config.yaml
rope_fraction: 1.0
qk_norm: true
bias: "none"
grad_clip: 0.5
doc_mask: true
Each number is 128 + 24 x the weight over the matrix's rms, rounded and kept within 0 to 255. Layers, rows and columns count from 0. Numbers have three digits each.

# layer 2 attention query, 64x64, rms 0.15, rows 51-63, columns 0-63
097092107181101076156154079163151111129067137112152103076161101117110152118157075141218163166146117160147130120138124167116083141118133146160125139133076131109103138083169139188124075147131122
163052198137133164114112102066097122142131155157175117180120081161105133149134116134154158139188181089086097105091156142116188147117121156124112110153089132112157112128112172124155180158162168
096157104114122179132156100117126093201093106089172216174115052178183075106154180148132108182151125131135066156148115162146133170142143129127170114111145125112101134099140147075132082119117132
113141098142115122136170141083168088095103210138167079156099170123115120090082199142184156077165099124128165125177076153132164136151078117122150094158183136128089081099178142131133163101106160
144142181083203109178089136111109173182086136059154131101112107233081127122160141148123162108110143186119120144159141071181089053154136194170146154178137128186064098100120168118084118120095080
091161126090185087184071136169106121152073101149109073098113115132195081125155095152118124118125149087076172060082046137066126153162126129161144133070130168154115100097140162098102145124168149
068088126173199103143093164161137114189085118153086135188114144107091116132183187147157127117156141143067164201149092157127111086111154097168130100145111095142126155149139089158098179115192203
163111082159148147135147005179159225066146167025161135166107122108160075103112141099139147167152133109148153116159106050153097163155191139106122139178115156142137094164149104097124160138154152
135104091125162122037134140200119142107104126210170137106098117201098098166097118136095203072148073157130140129214141105093129172130141130151138118100111086121083156089083080134172078135166139
095122155090124110126188098150172140074100110121098152144137149119062105150132114121100035157145148057086120125138126117151144131103137171169122082119155111095126196085138059129106185115117125
120128082174120040140146116121143082138087147140056158113255159200182147146114128121150127136103162130128181079167200111179123157172103144182147103116096109163157088149134119095143194133133132
180106106048206134099145119165123128141121131127085117160114131166115165079172107127127128116216144097208092076058173110135162118119118152107212126100115106139198153154214088145107117075071094
150144104149134089177179071142144177168166138122090141141120077108105149194062143144115204160137153129149196117066057137147165129125076131129207212130137086125176155122046160172170117068131143